config = dict(
    hidden_act='tanh_gelu',
    positions='learned',
    init='normal',
    optimizer='soap_variant',
    learning_rate=0.00793,
    max_grad_norm=2.0,
    schedule='wsd',
    final_lr_fraction=0.0,
    batch_tokens=32768,
)
Each number is 128 + 24 x the weight over its row's rms, rounded and kept within 0 to 255. Layers, rows and columns count from 0. Numbers have three digits each. The size before them is the row's rms in percent of the matrix's.

# q: layer 2 attention query, 96x96, rms 0.229, rows 0-64, columns 0-47
# k: layer 2 attention key, 96x96, rms 0.225, rows 0-63, columns 0-47
# v: layer 2 attention value, 96x96, rms 0.277, rows 0-63, columns 0-47
# o: layer 2 attention output (transposed), 96x96, rms 0.245, rows 0-63, columns 0-47
q0 093:128115113143112103107110162180119179116137128131137105132130114159125156142076099156143081120125113145137116151097120116133144123095093159119123
k0 089:108123145092134169147148085074160155143119129098141149109135128126126092146162129116136169139120148129149123137150114150098120177161170110160127
q1 106:145120106116124137144137149153103119115106157115142115109170067127104104128112140111088127123160140125152160085146152172155153114145150111108118
k1 092:100101152163141118130126094084088106119184120134119141139107152141151152141132116140165123155136082118108114136106100078093109143094109159143148
q2 089:111167154143141104139135146105136152099097140156125092202115106146116121107139143085118167096105094136102147126133130130121103125151142099114084
k2 091:120089100147095152104095120131153146143129092117133110081167118149139176153131123143149125135098124162164147125139119132108165155087114113125141
q3 090:145112173123114130115112101110176180131117119132145123121150147106155104135143163135145146132122121122143114113106126145142133131130090115182162
k3 087:112132108086173114142116164134117108113134136134107136131089130127138116139111114155143132134149143154114148176145143142104088133145163108106097
q4 095:129117147123109158124140110127117097124131129094151135127104101121136139145168166097151137126122118165106138129087148120102120105063120107081111
k4 085:120104110149149103129098184118111126151114106145111095167116114140106103125108106140146102136121089104131119120142106135140129175159104125188186
q5 098:106151143077151122155154158131120125153137141164170125142093106114110129134094137169108143137123118143098082145136106103143079096126115099120149
k5 093:143075115177136154092105100112140129100122093104112133124147135181128126120159107114127092124108168143133144094119116137127182135133140154173127
q6 095:141128104106137192150101098161136123161116137164164157155132117104173168135168095101118105108142136096126101124120113125102130155153136132139147
k6 085:106155141123121100115146124110149091133138142104133160138151109165082081147103104131122125146148138153144131120104124121155069116146116138110143
q7 115:121122137137142108087121135114096139141115106159102111146104099121103136121085136139115111112132129141122151133177127148083114138119080080122149
k7 099:122089115103099168124120122099140129097120158096132182141137116123127123167169076077098132117085126141111103150099110104178112120109143158164116
q8 119:117122097143117126142188124118144103119122118174128117089157163070115137141102106169116108126113149107133137115106140100133112122136137134072128
k8 101:118163168141122092137139118147125134136138140107119107160144151177142106105128152064146148118124131116108147116144131102140152089154142125131125
q9 096:133130162151128144070120111156114139083114108081159074066149107135077156137137117129149166155166135120112113072117175102147084108127126144119122
k9 083:141132118116132121147128149132163132172117127159093136188100130149169113113129141134146113086131125146153125171174098142098192132112105106114133
q10 095:101125080161141154133078116139153128139122121160144131142095134141128125146125107096071124127102114137126143123123111114125137094087111107154121
k10 093:137137148111111115135169106144153110145146139108132153118148131160113159134151090153130130115157129077137123151108101141148111166156099173117128
q11 091:135143100124138124180163093135128092090091137118149129149118167081123082100117147106091125144123121150105166126108105120190099149143165139131149
k11 088:119167164140116098095091149107134155145145118133108120117101122117149162152131139127165126137110106108148090160147113109091144106095075105109109
q12 092:179156120134153096128113094165100153175120161123097103104131166099121121128154117150087116116117113145135084151125155099124165092119140119089141
k12 079:094147123148080113099147161094138169087109119113112149127118079168110130125135098102145116114151125106118165128131120126134078159115120128145127
q13 103:120112113113111134115171141175089169132164097163133109153185151193118113180127108135121113119094069106102139114132129136140108107148129120120103
k13 088:144143158164136116153125109107163092098100167098123104094093090097127152078143157136135161113137179135140105167092155120134190135120125148125134
q14 092:135142162152113123142108111117150093109112150101103090143134132118128156085111144114114141116134119164111127136126139127125132097153133133103162
k14 089:133099091115159141123146160119096174158131109151125103131125124140134112163137154148172154158084151127131146131153155121119149140091134071105100
q15 110:119114146140136151099150119094132129145149165131135101148135162144110131181114122120165118151079131108177133171109107105129119095119060134103109
k15 099:126136120125106074164110089186146137135128097137123172142174144096156126105143126150105129111180154098105103097127126109126139127112183147137159
q16 099:137159123144137136126141134158126111107143161137089142090103146119110099115110093170135108121147152113133103094091093112162133135202133103118166
k16 090:114144173127113108131155112101150145138105134121155089144161150118183114155140154107136109145133132118133140120165173128112139101108149166113079
q17 102:138143134154092101130129134128147128104166073115134139121108126153109118068089145105087123144161123095151153159109118128100129120125112127159103
k17 097:139089101101156157095084122111127113140084149148112148133147107121179137176138084169115138110119117160139096115154117137124115147119127123132123
q18 092:096180114134163160155143124130132129129106136102172142136136168112148119116110091105138167087154128144117166095125122139157155128105128098133109
k18 076:139082137160126100121128152108134114106182136146094095135118110128129132148132135146092130158058113123114111151129105147150143128139139133106158
q19 095:123139158115142126160092099137122119147136129146133118106126148140127124151141196162112147126147137131066107155137135123109127138154143113102105
k19 094:141123095152114107119157158130120133079123109103101094156115140075146101089116134123192134155103122126157145120150150110121146128110107128139154
q20 100:109144114144122160116100145122117098120109136105126124164114118128106149111127105102125089184137152140111127120126130121118086132131128188148139
k20 110:152118146096125150150173090134113094137156155133125136134143139171113086156120106139091107107129113043157127111142112133124123093113130149161136
q21 101:120143135070139150156154117151115143141132110118117180093126139134090085112125160118091164127133133107153154090138125148114148106131108166112124
k21 094:131117120174095117145166134107139138095122144124139094122133164112139125144150153150167134127127137118112130198104156100136129127124162120106144
q22 117:120094105137124127213129088099147163119155119112126116110146098121095155147129093106173156112143114148097088079132161118123118119155101116168119
k22 110:110145165123156145086160111138091088131103152150167162183108146158135090131120116149101093116116143093184125196126118106128129129128139143105116
q23 100:111139127149153071141117148101121092131118109163150155104135178078133129168146159076150126155152172162127113149142130169098154121138181152095153
k23 092:127116099119102138121133199137103155111124136103131093139145135123128121105141177133115182123123094150099192148130129081150109147128076114154101
q24 118:124130110129124141114086157120119117146097100101101130121142106146094152120125143108106148084102106136086121192130122135125101130118099115126148
k24 116:139081147107125151118129157142119163099135117133140127120138081122125146120115139141148130147120111169130122134150113109123123164141154152133126
q25 099:095175093120139110167134114127140114135149138142127139168149109121162117115111053120133109136114164108141128096150186110139140137148139151091153
k25 085:163122178117117125127119129158143158113113118113120103098129133145124124138134116152101143082151102118148092147098106152125111135129088095130054
q26 097:131130151126078131115142138104111131121169126150120146112115156111141077081172134143173093160109164146099119133141118147148136094091174076119123
k26 085:134110097142160136112145145123159145129109108138122096116107134125114147160103146119098178111145104118145150112117128101119124158142123157149151
q27 093:093139153122151152143113153103093118126133152127115069107151148086141141128096165125121117126128097095165151133107105159142132125160129161159076
k27 080:156101110119110074131108115120132160106116094125131190109096123114111120142124127117105146125128134173084109162149148105100115118098109114109161
q28 103:130108134136047105096110148151131112110127107160155151144066140123091159110112102151145124115116084144143154132121115124101152085105148131164132
k28 094:103102116129195170148142094084095130124145099116144123101209094117121122151113114114074155117133158127111080138148127112157108152153117121093131
q29 100:177158148153144116136098105104170142135123100142111117124153142123091149156107158059161135131115134149095109121106100159156126102137141164142138
k29 084:092103130102116129136147142139095122118155149107139133125095126138143141090156094178128100127148130122157148089111151152114155171117162078098126
q30 099:125135142155121102154103102150141177146129114133091096084130130118099123138130137130162128128127162137103122125134152101150172142122141132097086
k30 089:129117144153128118123172162103155141110089130134119125152167134063178147127153106106135114097119113144155136135102113116144121137148101095110136
q31 092:169135121125114144115123125102102116113120098118170121128113148106073099097129078136151092108149120116141147162130092166126127152181112113110121
k31 089:089134089087134143124128132135141147107126137137096130125126090143184169152123174131110136139114189141145115104137152072150134113107153114136134
v0 119:076129100133107153112108113129140126147123144166141119170134164116159132116123158119128065089119157120102119095089144134186129121126114083136173
o0 112:082131111099130116154109144154099128104087094139124169141088155137125168119103144119128123129144136120136153141126104159164115137122137123119122
v1 110:125107152134109140131148126151132084124165145113102094105100129121157136072120115120106119132097177118151122132121162091149100127124124174156133
o1 108:150122134097122126103095103109143122110184131107100090074092134118134151096118148160121134138144155141123118094120126120141146114144140178121167
v2 120:119100158133118135123120101120148088140107182131138142160155105150119114162072206119138094109109098164151148145132095136124168102165168108139118
o2 117:142127145164092153116142098126126107091124115164121093155132160147130135133153139139146128142111162102152141112131163095156140122080113139141132
v3 133:160110115097132126093166141109170171175112157133133169142122131112107082106123128189117148140138104133124115083133148143162103100127108129121142
o3 129:125123124092158136145161137105180132144122131101206102079146149165118129145088163138108128122116104122089169112124137101167131136137132088113167
v4 127:155126170125109144105117167100104161163108120134107148156107111159163149151135117088153120143115115146121148176134124091148132121108106157112134
o4 125:129119095109114176057149150139117123126142140133130086152103140159110114108122121206142152134074098110139147181142137121161131104123104112121111
v5 112:066099111103144142144110159139132139142107150098135128136141120152121132172121115095173062080127086101120118130114154092127126098108112140109157
o5 113:134170112123149138129141090173109156123132095136164160178089113159097133107131120090146167126130100130102142144106120118140152125140156128101130
v6 133:108147133175161109085126138145165111091143198119155121156110122107143080152119165163149114149108156169151132121126113150152097129153139112120124
o6 120:110133146133154120122185118095129135120106126176133098130121139125166163119091170106139146146089117114116094168104125158109170092103109126149111
v7 129:173110143081112130118105127108088136093144157167124103136112134170163132128121111120126160112140156122135153134140136117146117106133128154105122
o7 120:085114136115147155119089094072152134150120149132136128141139147194162164149105117107156144109125127118145108171155133126146145143133104135127126
v8 128:173072143140145149124132152112130114131134101141117143184146129100127101118118118127120103165143159126133123181113150142142101127142125151129111
o8 124:121140142101095086088130185136151104149089149167162142129152165128136084127132106136124143122150128114183160124117094119144107159117120150130140
v9 123:154117147155099121132119178107159108109097122143132122105140171118144123118111101128169095096090113129151123193089110165111146091147111162136103
o9 118:135133119155128117120099110160128122101151102133131115161141135093105173130098070138141135136139104136162125174101123128098101116101163114108107
v10 135:091172115170111192108103129141136130096155149112147140168126168116145133147147132159131161120159139153120107143158125133104135103132123127156115
o10 133:124150118109127113138102136086111148145138144153148190145100156079145075089129110131098106122073149134115118138132088146141133136103162098121141
v11 111:113109161129127130138107110128120096146105130131136171138108083149156091116132207101112119114135113116145107189138121164129126143122122118163102
o11 111:143152136127147111113132120131101144135119097166085147087123147095123117130137124146135130178147126082114151142160122110141123136102135151159134
v12 112:145101098096107139181130148104119125139129112134138151110117112156130111124125134107137122124158097119107102119133120138131104078127111128138128
o12 106:117143142097161189124071129167117112115092133124155126124128144157131165121137116178072135110100139104137180145107099145129142118133084116110116
v13 123:141138127149083145132136156160175159110125155176125085117130131126090091146104120133103154131149094124121143149128171179144121128159093126128134
o13 122:119154154137147102148122137108160117114114160167158113100117118081139103141078110139097120125174122128127110145168092118124159150148073129110175
v14 122:125135157123115082094062122158106118147123150107110136119126124161137123116149154092119162113133175124122139151146144133128100153118148104209084
o14 118:137157133116107183101114107102105149118085154152090097121138133161135090132165121110156128150141121102139152076108081178149154154099095160142163
v15 137:103085111110140117083109076143154133097176149158175103082130137125145123150143144116137110120058080111126152156134124138151150100159114075147147
o15 133:114107134151076120122091060084131120120100068120110169105082154114127140147137137145102153104140107116110098158112128108127133108119115123118157
v16 112:148113130114119176106110103123136121141182129123089133153132145094127086131121144159140121126131122153165132134119112113162171095095104139143122
o16 110:140137138147079106116109105133139095091154137119137119148148139126127128151141147139111145138115087104154143118079087090146101101101091113127110
v17 115:147154107118135141126123097095123161117123114111164121170141125126106145104065149176165086147153098164122129117061148132108116146128133159115112
o17 108:145123160162163076182126141165119115138137128150181146163102159116129159156118116151138092115156115156123129142138161155149139103152130073177115
v18 131:162147140107119133122107127115139121142147176174160110135120165173113099173119128143157164124144107145136154134080089080175125148172095157123126
o18 118:176137159151123124132150123098134140132123134124138086109108139168125160136108108186153117147091129130106100150139109116130126111127111093182159
v19 131:189125137123124138172154126121106149102164112145127110097171129119163143126123111138137137117113149157146162118144096162146092147143073107120159
o19 125:104119096142123129132135156141081077162132119128142129105117094120142130134119085185133139130203149132109136141148144110113130135101086089148134
v20 127:131107104127121114110142142143155122124113124122157174111174103107132129145100156136112150114103122118130156118109123119136180129121106152128190
o20 121:149123157111089111088134157114092150161145116103159107106157130141117159119138144138147117115104074101177137101132153124113143112112108148127099
v21 123:131145141119118107175119135151108096123088126138084128091093149143127124095110108123134146189103151108123151129159125121161110128137108139108146
o21 122:123167126117147166134110177149122086147087155151140126091070065131125135139149137100139117178126151130161108144109137155150185112108115114097124
v22 127:198154096113179129060110117110129126090111144117119140116131154121121145123081076127164119126172107126116149131083111094160145136117133117159108
o22 126:141101130135105113162102125132146114132108112124138113166105114175140095124113131097145106135095106180135097098167113091131125093105155110154124
v23 125:114124066136124125142149100133138122132126178137125166147102132086113130117107139128118116218128126122135120107144117142110137114120176125114097
o23 114:127131120127179115105142145094128107150145147151152145099083126094129110172163112112093100167099118172156146092110176131128155138134169082112122
v24 114:151139148114107094128122115104114132136129168109140117116123103106150114126095169132117138132146178140125094172098099097066108135138110150155106
o24 113:111129135118150123110114095098128151145090144116105075129142136130164120117127145130159086147140142137173139113122162123111109088092141114124146
v25 131:124110132131151106128118187087099123129127106118156114119187112129122132121100168157111143102153154079128141092121111147102147108136121100100122
o25 125:114101128142171151187119108147095169148104080135151077160163112147105143141114130141098164104151125126156139071182147165159153135136122133126128
v26 126:082137133133124150136121152130117116163147160122109158114143151158112097118138121118136115112091133135088165140123076108112159093100133126126108
o26 122:101092119135112146133174103171119135093178133144126058075154167160138108124090116073157119118087171129144122093139118102132152107151155132105124
v27 130:115163150125140180124137133104119133140120114144080079127103143086126150124154128149169074152155152109136103149138117123135127098138147124174128
o27 126:113154094098176122155112147078101102081138166134080163165121140095161124164123120111075159123116117148144158132144152134128084117104122091123116
v28 116:074109101086154118150139159138127114157079139167124109099149136154142148141083130147101144099103110120175110101131131162135104100083143120119115
o28 112:131103094149133126140096069139108154174139090105149164074114130113148145107199165120134147117121143131115132124091107104123118141124130133106097
v29 115:120136146097139113145113112149182158104145168156149147103118115136118146098162135132144124114127144121118169178123125104103119147151132135134101
o29 102:077159132170094181136133092087117143141104139137117106129167160146169139178125103121138148110110132146092121073135119129137106141123149143118127
v30 115:128071133150088102140132134121137156138147128104131122128118145105192159168120127113171191104123102145121103111092092140120103110146092107117150
o30 110:134095127154198148130120150110093100163127151136155114132140098085099174097121142144157097110136122091129130200163122136125134151113147104117173
v31 118:164103136088157149126101158148117100146118109144148124119151078128112127147147158114132109193116136116140116149119075143065163135138128135096112
o31 118:109086119142134094113132121097126153124140145153101110145152109115109113136114114174109155121132139085137142096184167112101109128156119089135102
q32 098:128114130098132148097098148099146099144150130131131147156123132118113133110129119170128127171127119129156137172124137128121078160084181114149067
k32 103:114145151132114114147147097140098100130120122121152175148125125163127116151147115116097111126135123122102131067132069097134114129142103158133151
q33 108:151115151103139142086135123151126119126150155129109101171163080136126183099138125129177144118135132162132120127167102135111090115149156115112142
k33 107:123093087131097124142124169100120207122108115119137162090091117122109096176118102132088129134108118129116152160115140125135138148113092113153103
q34 115:136158099159101127105081111132123132187130100141127140106137117117112158109117102138120145130125158097141133138124137112114131138132121115135152
k34 120:114127180124177123150134095142147113088123125139152127147106125158126085148133099153121096114152110105148132114120123171145115148125136166155107
q35 100:103122092119130137170131141117156171113102124154153121129103127108128100149143089123115120118142114134121097122151146171100161188111128151115128
k35 105:132111108136099155112118111113109110135181128134127152113160105119129182133105119115151113114125144133141160176077095104167079104128132141145132
q36 103:110131118168121102172132135115110161103121117139121123158124107082136149157134161135129088120169166138154108124124103096105172106143139093097079
k36 112:115107095097137166068120150137140108153135097127153080097115153182137115106107128144130143136109076128142137139135137189133126154132081145135173
q37 107:120092134113167149096095102113109133173117152091109105125102142122151146139171121123201117094141118154152153117158107149147136163119095111134090
k37 115:175089122093113121130136135133125149057119094169147175137132120136110153139100134132114125157125146133104103133116113123135102064134132143155153
q38 098:124156138123106145130089119131118153154108150130100120158167169138120127170183132140126115131110120182108102092133109112108141113120112160184156
k38 103:097103178131160137140136107111100103129117142135136157100134092120141134116131123080088147106141135109131117111105137135157110133136167153086081
q39 117:119132144100092106097128141137091135138100143152117118129114093119154135128073122099113112120119069128133114137149135150110120143128117126168128
k39 116:135092131121135152143111103119150125132167143093138136145154129171072081157121111138120109130102170136110084103111120108166116121126126116124137
q40 120:127120108122125153107076141118154152122148097129098107156158126137120111097092113168164108144099099137151139178161145123108114103091147136167119
k40 125:135126132143153143150119094093111151127107123148163131139101091118089165136170163089112136136131132166117109078101093131138156140126105119109174
q41 114:094108114147101113186137105118142149147128152130136088133160129165117152142100063092123124157094160132090131129142090153155109119128116181107087
k41 118:151166151096133138097143121113133108143130129124103197139137124120139145110118147142113138086188087073146130133118130136135141088140124126144146
q42 111:176164111118113111148165110135110131134123163094119152104097132079124112092162149160122102141146151189112117109122126103107137120130096114170123
k42 120:149075132133151140100062193138121143128104086141111138130124072137150158120127140136145139157125092156107117149148116107116112162101154117116120
q43 103:150133122083152098140151094100127134131128121138132121109115103124152155096102205117101086125155150172073135154152166160118127166143135119124135
k43 113:131097124164141137114100193111129089107190112117124131148173129112123088112136085121142166147136140145153134131121093098141114114095138149154171
q44 108:127119176142115113153087099149156151129119132128132132172139145121147137154132097099127121156151100102116151135113106106101100149126109118128115
k44 102:108148107104149154103108083116127097112101108136101151120098124143091130106110098145119155085110153161161104106175132152139144123085162132096127
q45 100:179132138115096125121185144120096110151139093108116124134177125124119090170124137182124129143111125131185118155145166121131156127135097126131096
k45 114:104092089125158114151094093135156127132178137145121141121110101100178153084143123063167117127151099117087158125101113145101130131131115108074139
q46 109:132119105093151164139119122165135105141081119110143152144137131149134138124154136091144105183122149143095127133100125157151166117129130079104081
k46 108:110096151140156081132125133105121136131138140146112094138114136102134134131087172144128140088109131150125152113155156123145092139118151109172172
q47 101:125137122158127112111124154091107117137140088102120129154095157072126143118085152143113131121123123122124115122117097104155112113128099095135158
k47 112:103120105129148131148145117124124174118099103119120090109149155090097121136143132128103144145128131184101139135120128115113151166109141126131132
q48 107:101141110089109121172118095148173147082123114082100119099096122099137104139126118162100087130193178102096118125119132142138130152121114143109160
k48 121:147141137172123100111112135136090105118129086133140125121130168122097128138146161125171168123116118143186167133123139106136127127145147136096078
q49 101:162138150168120136139122163119153117137098112158111075094147146099139139165092098094123142123185139141143150138145106160124117130142151091184155
k49 101:118124121102150131139127097092108151120120125110115157128148089140120125108142117159121124078064100090090095144158151103143101109106109147099117
q50 105:093154111111129183086102125116126107085134124122105158090131142147137133091107093123116122137096115113179131111160143109131122141153115167139141
k50 113:135138157156111087171152078143148131161130141129131084132158132147116127155136133153108116095168174135106107127089111142114145112098158101126118
q51 099:122151095104166104161115114094156152098174148136100119151128132159106095142135101106139133081138130106135123134118132101084109105188097113115125
k51 099:101132161160084163132154109148158125121105126113145137075144122150134146097102125153163173142140133109121111143096155144160166124117134157166131
q52 107:148148132121106146123154088126151109103093122175142123062127146117158098116129127123125149110096123112079102129088145115142124169173143166101082
k52 122:156158142162131066157115168131127163107115152111118100171117150117128135101135175097161131159145123107148136131146133125165156061100135076124151
q53 110:088129105118146135134157117153117103156127182125089132096154177163135150108126129115133154123114104108158097126119102144128171128158145127109116
k53 132:148176140136083099146159125149178126121147143146152122148104117141130108106103139151132108129144158098080148111113175130108142083100100165117153
q54 098:137094131123143121102121108171150125102125154140143163091131144119144111147128121125155130111155134113114086165148099105113159122119102151096165
k54 098:114159134116145112121095131098150133135142132114100115148141130157165161121101142155120110149113165134145129112083133109105109118148107119131066
q55 111:098151176195125144119137099118152096116131167154139120124135145163099153117114119129141153126100115123140141127124163113123190172118094146124135
k55 117:140175141104106096131131108144138151153119106116132114136128154083139127105128103123119126116152130111118080139091130139135119081137134117092130
q56 104:117129148105080134090140172125180089151124128111101104119179157119100169166155120120131112179150115090121177134105126110113118156133117147115114
k56 111:133127125185152144137125110138131174133144142138122114120092138145153109100115106187115165064103138134094134097136121116136128127139117129122145
q57 101:094106125121147134100146115077161144141071113108111143079133151145104122122128130165180098148168119109148132141088110140131165135124154134112138
k57 111:183122109133104140181125163168134116117148116126144135158087099077134136121151163117137166118076124168093154110142156091114114134148150114136111
q58 103:141146109138107078137150119149128118132103132117129129149147131101106115128133132150188109189127117090125107161107083129127082150102167113107129
k58 105:124116124140134140120103148125112167125130084139100140091092140134164148121141171095096117106097134170121133065134109115123184150146110123121122
q59 105:123157127140133152137152113134113146124161133122159155143135129123126085163119131076119091137115140158156117119141096125115114126152152153126107
k59 111:118105112123149128154118149092116075115127122136081139122127146125125145151151144119120154140136139097079128144116142118156115115104102130122159
q60 110:108159167133042172119132133097140081116130129117112160154145096159139100148096122137107125100140122126107149106114114113137121116152127130155148
k60 115:142119134120171135171127099142110118138139136136152088132109164168119110101121162115077146151128118064143117146139151134144096112112169161128139
q61 101:165146146108149160131115144149104088128161106167122154133143132129160142116110176139102093085168124144109079181098112117136133117095108098114166
k61 100:102075116157153111132100154088165125121095127104151088109093140097087122155119122153159129162116132117133165087122145146111102160147125135148086
q62 105:072115096154140152119130135208154136128108102115146088117166104173115142150094103161117150115183113153141134115104111134164099145166078145113114
k62 108:162128134118142140139115071095124143129159190122140174109096165117100144105146101123096116114080104118164133147140145135098145106141129147155155
q63 101:132137191126154130105123134168136162145147100119123102144146144082151118080145122099170076115072133114127125131122090142123122121171145170166079
k63 103:130119106101094133105125106106131129100127151156090135161084125149116166182113113133091199134183113149144157122151146133126143147111103089082147
v32 091:092098142102107142135180121135111112102145120116139105111095086148149150084122126137129125134128137119150104114140108147112135113133098109133108
o32 090:110113133140121157143103120149137130177133145117077153139130119118131111141182102090127117130125172143137119120142157116158113148119138130125134
v33 094:158118119109149143131105133149110139084101115087127110130120094143096162096138132138114150132124152148173106118086099125136108110093121085119129
o33 097:112106156185122128143126066104146123131116132141147097147124147173152151178149150147146123140114139142113130112162163163132119098142105138141124
v34 095:125122110140150128102132116208130121159148127120166133056143146123103151127139092114160103148122137134130146111154174141137139128136148138157118
o34 097:135126147160093149094163155098150132086150134113094179151125139107151087106118134131090154147144103153076134135121114135162144090120094148115119
v35 101:081136145147104069198110121120130156202136141142149096116151135151128123133157111103096092156184128142085089092103097153141146165128134112118117
o35 094:142083076115152119151152127111138126123127121130144151091095129108144135146146142108136111126157150118051143144128101173157127119152142129127115
v36 078:133161143149145143126151150110135149111117095164108145127121085119150120113127111099129110164080155096098125093075091095141174132123140149092068
o36 089:085124127086159112123070168143150107124111120133165100104167097130123130125120133131122162115128132162135110139123184142154097075121184117127062
v37 100:104155112136070133116095120126132112103141160164179109121147120102128101145147137049118125120122119119123115139084126117117145166113108154134145
o37 102:140121123095125099135110083068098170170169092113142123117112125079139169116140129135098153103179155118093143119115088104095123122130122157128138
v38 111:154108138144109105151113117147124093090112151127123107111119126161153147119075147110126168145130100137118090137079122103163121104132120127111144
o38 102:131133168149156110163118149123094143141091117131161092124096096145115166080129119135131135140149103139143130156135114134088157136133074102119128
v39 086:117119131076156173155115116090142145132137122110123100106098148132164162113158095153111116142120155075093134160181137083126147122105145125116162
o39 086:102168084118104173150113154132106119129164100105080162118188109156151102148143115124101173105134124146133112112138136130094120148144110111131097
v40 101:127136098118182132117122101111155130140109128147146113164108140104134095131139125105140114116136141119110116108152116139104152141119172169107106
o40 101:088171139118145105117137128097157147131132122103127175184149146136108145132106140074146140151113112137135127101125113131137117172146159097090114
v41 096:137145108124157108089129157111088130128118099143101142171156107117115124130129097165089115157142154125160172137050164116112079118138149095104078
o41 097:139127138120138127134134130145168145143100131121167089118129094171140138130075126144164126155180105123138156066150128148157143134136165126137093
v42 089:125193137111146146152122097131077121107141121161113121121136131130193127107100168087150136099140118115142141167094112114125111157168124109180155
o42 096:137137118128163122158068102141128075118105103134109154195086130086114115102132091132113099125171085102130132122141122144115120151116140114124101
v43 092:119128152124140147109114127163129141095141137109121138134142164083102201134156145201123139082138157138121139171144121097118137118124105117150121
o43 095:141144158155085127093139146106102094093122141172120097159139174114127078143159141110136126148106090099138145107162079123114108115142171122129126
v44 088:126146091161136108147095116099122123078144175154150112113147109115109099148088113147097121164124159120134146155163104149073130095137157119104138
o44 089:069117125156157133138138083075115099161116131160136108179133106119129141128105100095148140076135142149139110131125118090144164127122130169107144
v45 102:110147124117163101082127143157129113151177103170142076151132117126136102127128117188119102138125123124141174094114173123096126118120129099116127
o45 107:152078149134091152154086112160137131085103073083102130136130148125088121139115103110139149086149106132133074120150110132130147118125108137145154
v46 080:102148084176150148119159159135128107104156098104136135147101113120130166152151096156166150161128147094119111120164145149116118125130093098127144
o46 086:110104097104118173143125123082118128125111101105088120123117085100113061132113094127109153145118121096160142095167143093101147160149134163131125
v47 099:122146113105084117127102159127141128093152176152124128150108136163104116100088135161127145122134140116091137126164130112139181131192142136082097
o47 103:143120123135077112151115106092147169120098117135144152111119151100128110118122098117145090145126178163122079115140150123142141146147155138151137
v48 082:088149076137143124097119114121168135114120145097110156150149148136137115117129089106160133133097132164155118134106146153106128135107106139099145
o48 094:115086123150136125113144106126099157126147133113164158129138116129128126113113138149135094154099144140172101143112129116091110127133114134134060
v49 101:111100173104129129101170117087128120097110134172108120113132168158148162101140112129106146150145137125111131116125142111175152120116113108140113
o49 100:117150125161106126142080150127117136142133096133124165059105159104147111113141160157131158114124123137126140093137083148153172150091165099109157
v50 092:149080175112095097135150153104109122141097158131135121125139140153139142141134172117107124087131117084135117145126111119115132161202164129156103
o50 085:137147147138127147079156106117131103147113120166106146112119116141122182116152136143142126121162102102091133114138096173156168155135184115141158
v51 108:121091150116114149125138166130116089139153111133083156140151088111100127180123152183128097142133149153173125167143105145117122077133114137103099
o51 114:115115119148076122128162114127104122105115117156086107150130187158121132157153088136161136154111124106165141093115165095147082115136121136124085
v52 101:120143099139131125127139140129145102132073150161102138153100124148120111127109065120096093111158141112158166133134104110124113123099127113137090
o52 097:160105142117094117095103095161161091121142100127105147149177112162138127092139118145153139138100148159108142116098075097111091165128156176110100
v53 084:135102115135118164181105127155122104145146117124122111170126108089144138093126135113094118129127139155144133115133132129112080103096118187113139
o53 085:130130120119120139136130113183097113091134149153154124170150140136126079139116119159133151128175147113135151181128124109108112132118100129128120
v54 094:173142115086126081078137166124100145104140166155124137104106138124138142157117109153181157083112148139139106119162114096112108112073139124113122
o54 097:137119111137117154121136108134123146176140110099118104151121146197094128121110147168175116157066088119115152147143171117142190115173158123117150
v55 090:152146119144171092124126140114165153166157113101105132132134149140157184141126183104152118158132085143093115155086109109124144161139140151167116
o55 087:143146145099148125160171123164085115093135143140117161120091160120133147115124120129086127122077116133098125086145159129132102108172134090112127
v56 092:160156102118141160141144157176165129090140093143130113138126102074099127144141115125142129128142107132136139139083101139104132134139154085122123
o56 096:144127164121148051157116128125110105148153116185142167108120130087129106156123083151094101105147125147122103072155137127125133113122135091133136
v57 096:131128116104122112133155091120111125138125149116142112141145137109109150131111154082080112176109140168092121126118107174124123174157149124111112
o57 096:109108152159126148098161126153109121122093133177118132133141109158123113086109146091105148111165123140127129147146112141126142111132126142099135
v58 105:153142107121115140116151099121130133100123124153091150143123149121170165134156149092124121158122135151099136120113108112153206126117156122136131
o58 113:125126125122103151147122151097139103151114142158105124156119141106140128140121143143095151088112158133106134126105123148140152129145113091128133
v59 089:138142122113132103133115074105142118119129127102091120076145120134099130132117166143114143102095137132154140125107097110145129148108099139124118
o59 091:159138136155125108168060142148092098165126087141136134129091135136132122131170135108164117128139149119113145126085147090113147099091145119130087
v60 098:144104129152132101151125149151127147168137080136092080108162135174142114125125114075122116107078081134110111138105111150154124142124108125117138
o60 100:159140105160132080126141182200137107164106098115147184138096091097105145135102127129143131161199101127092102154090136184107125135138119156120140
v61 082:134144102119124166123159157105125139140126125126160132123098168141173093138130153150123091099178166127116113151110127106121124116137124133095141
o61 088:124121114137144126139086103146125153108126104096109121157175174137149159158103101168097132128124139145157150112133114179119096127130125104103098
v62 094:171135144131047115170180092099120135116160141125130109105155096132161160074131126161086112153142109145129129106110133115116159160143118179155126
o62 102:152130097138087092116108149080097097117123138081171115142102116126131118125153102147112139112154146115106174119128170104141123156114148137080124
v63 087:144146161170091130148090144089103153162140163129120075128144179140108147118108140091131120144119067118137072112083104162152149131168143150165163
o63 091:136117123157170126144126180102096113114147133151146130131074166096147137108100130167099135113130129139111146168114143172131122100120094134166156
q64 107:113102122121129138132147117135161084091178102155108123156140150125150124120140132118109125114108135112171107146124112098122144069070136163112152